{
  "n_layer": 15,
  "d_model": 96,
  "n_head": 3,
  "n_kv_head": 3,
  "head_dim": 32,
  "d_mlp": 384,
  "vocab_size": 1283,
  "activation": "tanh_gelu",
  "norm": "layernorm",
  "norm_place": "pre",
  "norm_eps": 1e-05,
  "positions": "learned",
  "qk_norm": false,
  "attn_scale": 0.177,
  "bias": "all",
  "tie_embeddings": true,
  "parallel_block": false,
  "extras": ["capped logits"],
  "init": "normal",
  "init_std_qkv": 0.0631,
  "init_std_o": 0.0,
  "init_std_up": 0.0631,
  "init_std_down": 0.0,
  "optimizer": "adam_variant",
  "lr": 0.00343,
  "beta1": 0.9,
  "weight_decay": 0.047,
  "lr_head": 0.0244,
  "warmup_steps": 398,
  "schedule": "wsd",
  "decay_fraction": 0.802,
  "decay_shape": "linear",
  "final_lr_fraction": 0.1,
  "batch_tokens": 32768,
  "seq_len": 128,
  "doc_mask": false,
  "train_tokens": 128300000,
  "steps": 3916,
  "dataset": "wikipedia_en"
}
Each number is 500 + 40 x the weight over the matrix's rms, rounded and kept within 0 to 999. Layers, rows and columns count from 0. Numbers have three digits each.

# up: layer 10 MLP up, 384x96, rms 0.123, rows 284-320, columns 64-95
# down: layer 10 MLP down (transposed), 384x96, rms 0.116, rows 284-319, columns 64-95
up284:497436471505493411526482569441564520487514445563486525561513517508519426521450505463520492494536
down284:535582487464466565457557477516470552399537529481553533537455423462468525467459519546507454548515
up285:494511448478463530513474527493515496526438589496554503593558501545512520543422489505496553476421
down285:484456597428448505459481478505494518434488583539531489506452567447424489453412500436525509499558
up286:481548471501548461564424525499458531483440510529451516508565490519533472488477507424405484501504
down286:552532532520466472443593472467448424452491494481522532498498521490540498528473472559506542458469
up287:553422519482594509484534453470506495522525519462494567518489510532514521509496417555464463479495
down287:525439467543498524425543506504513459409517475490504502611484430483520518477477460502483540416458
up288:572470464421538546566537491501465500513530585526558561490475506442553471479477448466505519486536
down288:475549488515519515523485494547516514499468429527439454499506465522465580445485500425568444560534
up289:470511509529524488537477464584399533488519464513467521517518443491454456483536460443452498514545
down289:513495465482419460458569529382607528490506470464523480479487533551504497513506508492564542511454
up290:483484518463543511532479571468385437483558560492507501500525503556496468492518474473521533518498
down290:523473478542520518481492475524569504498467441508438488621534485558492525493461546517445447410495
up291:478547448489500446445563539557466482520499515566518502522567608542434500552566513479470532484576
down291:528485431556444485510472433566430588491485438489539472547500521488499441518544491454494502537590
up292:529547528535518427457531435464484505568472449537513553529526578496481456469508493523465545462507
down292:525507545461499553547513530588469468551553529453491506479547441499532536502490430475524509574561
up293:495515509522467480472433517537506513515526547526562524572559486604483458472532487469460556526528
down293:420489552464555524525506528459518523416486470498536470495403548477428563534492589498473481482526
up294:471437494506538486442485510545572509496500449554543560425474510480544435477445521417447539469513
down294:528553537570513446509497533517527501562444522508431536540542504499492463491471538488528527436481
up295:508432427474443515478465483533521506504455597598560492483521582532588504495535506512466498512528
down295:537515445519534470463539519508502540481561446497459502580553443519459425459518480423483574501553
up296:488481487530497528613445508608433537507453570431566518459497491453441540521514419486481527486490
down296:495498453555582489501580547478527516468423537491560617482506529451491455515534515508491465521526
up297:489439499475422539460492545507505538510548457570479519454599462534432423512352426482461496505517
down297:561480570462469567522428497528624550601522503545567481506473576507490489498496548478502532544516
up298:507538441505485499491536520498473549508430495514507489360532472524566547489471501497523594472486
down298:547486501468491530559477445501456497597475516482496419507453526482544576484506510530460548505564
up299:505468505483475461470476542530497484493468572492526522520529491528478551521505483496444486480428
down299:498508462549513489509483525504511491517465493520531451506500499514465559494390460489531530502458
up300:429517489505495403540540487460528466524470545499506499497531499527512559532563533514499497462470
down300:489509484507400506442498431515459507556437463471552516505520552531529543467546463527519470522540
up301:520481475443532518508505506506477608523561483487527505587476461560470517508488493473494489509490
down301:434429437549493397518585512593544460583549448509500472514524516532534506483485556490493494513429
up302:487565453512477486495487575502517521472513493542516530498517479467521528557400507459543538447455
down302:490594533466506465418538465473508462498471462461447485491496534589545524505539521522488477508533
up303:555596512429489426573540555564528535527484498497523532510427500465535529511427414507432529488528
down303:542530561511508584462491558498547452445540519569506489431537452552503503446470527509558466475491
up304:491421531472493523471479458524520549544578537471538487573533531537465509496400520486462582507505
down304:571564506475448483550482498524489472494458555515494453439457467580482472423456487480514461566515
up305:467519481479555545448484510492465505533443545484541508526549497528501555544432392417459532447489
down305:588467471491460449499468502473555469411437498526459449540468538449552484467546496522498467441513
up306:570479482456564460521527503505416546524509508511524539531468454481505455512489495510487513503537
down306:478546504528509527430533441485558430540442486519439478509540491510492480481491453521475481478472
up307:496480464447433517482494517507535501500562555473524498514478498519525494594548430481532521435443
down307:436521606529377471581510467512511478477563500527491516508484551518494495540446546384557542519499
up308:482513386426493513519524572571480538506572512456494463460415551466487496526391488486468456500504
down308:470549540531524506461480510489489511503505535592468526525527478552484482532446574570545505518484
up309:530538506450523477443587580494493501481505443455458568527446474511441407484492500469455492525527
down309:393527528552571501510553484489509537484449517468485454589484538515528584499492456483511492497577
up310:488473507468568452492553521516475480454499485520567513477540529549520475498491457519471511473579
down310:491513467494496491568590560531479500336530587552467484505458535546503502501545468517466475445453
up311:509461506451519478525588519518453455504479499524492499504474528586500429519538491509484467492523
down311:534421545496479413524389513539522520447518533530495522537504518559521471521500456539500438535510
up312:550437481523532527503490534441516488460440556499564479457561451549514590508515461426517585481518
down312:416525560518389478454499524445489473339509495487507457492550471551433423465526486544524509509529
up313:511443500490553507519512519493430491439539527468572497497459516517521543467483468502456554484511
down313:524526495503444499474487524510502504212524465503470537473551468561501506512541544507483482475481
up314:430492535418512529527525546534441487498496484511546461499472414499500521512518530454572486510508
down314:502446474541539421498549468566533480485553496474528453528478565490452498499521473498424483525495
up315:535558451512481536468457507539532497533494474494469525518513490546554469497571533449496613517511
down315:518505593447462474473518508492467506560466514499521503509470517555474596511480525584465449519494
up316:447490493509548463484509492446496523416510524482565542485472547530564458495524414471482535481511
down316:498462529488485494511482565518473480345497503497502514528452486493510530470495476456462509532466
up317:463559472493521495540592550420421560505518481452573545547512466456474441506433525439489549527539
down317:490536511450506495518498492443490531477483472546498506464602444504462508530471495464472537492542
up318:538493500425537455505594528586497433495513494547536505495482499529505500509556504474513521539523
down318:503483455506532477507494448597523488506537531498486505539526446475471426519441505515529473532551
up319:509459518440551484536441521566414574479455480541503463460491518534524474534536458457491448466503
down319:440391478493458509504526472523532463532507515501514496482515491549476483495495559488500458495520
up320:503486550531521517491586521532517451509536464489532534501606528484577475499525418496503486479434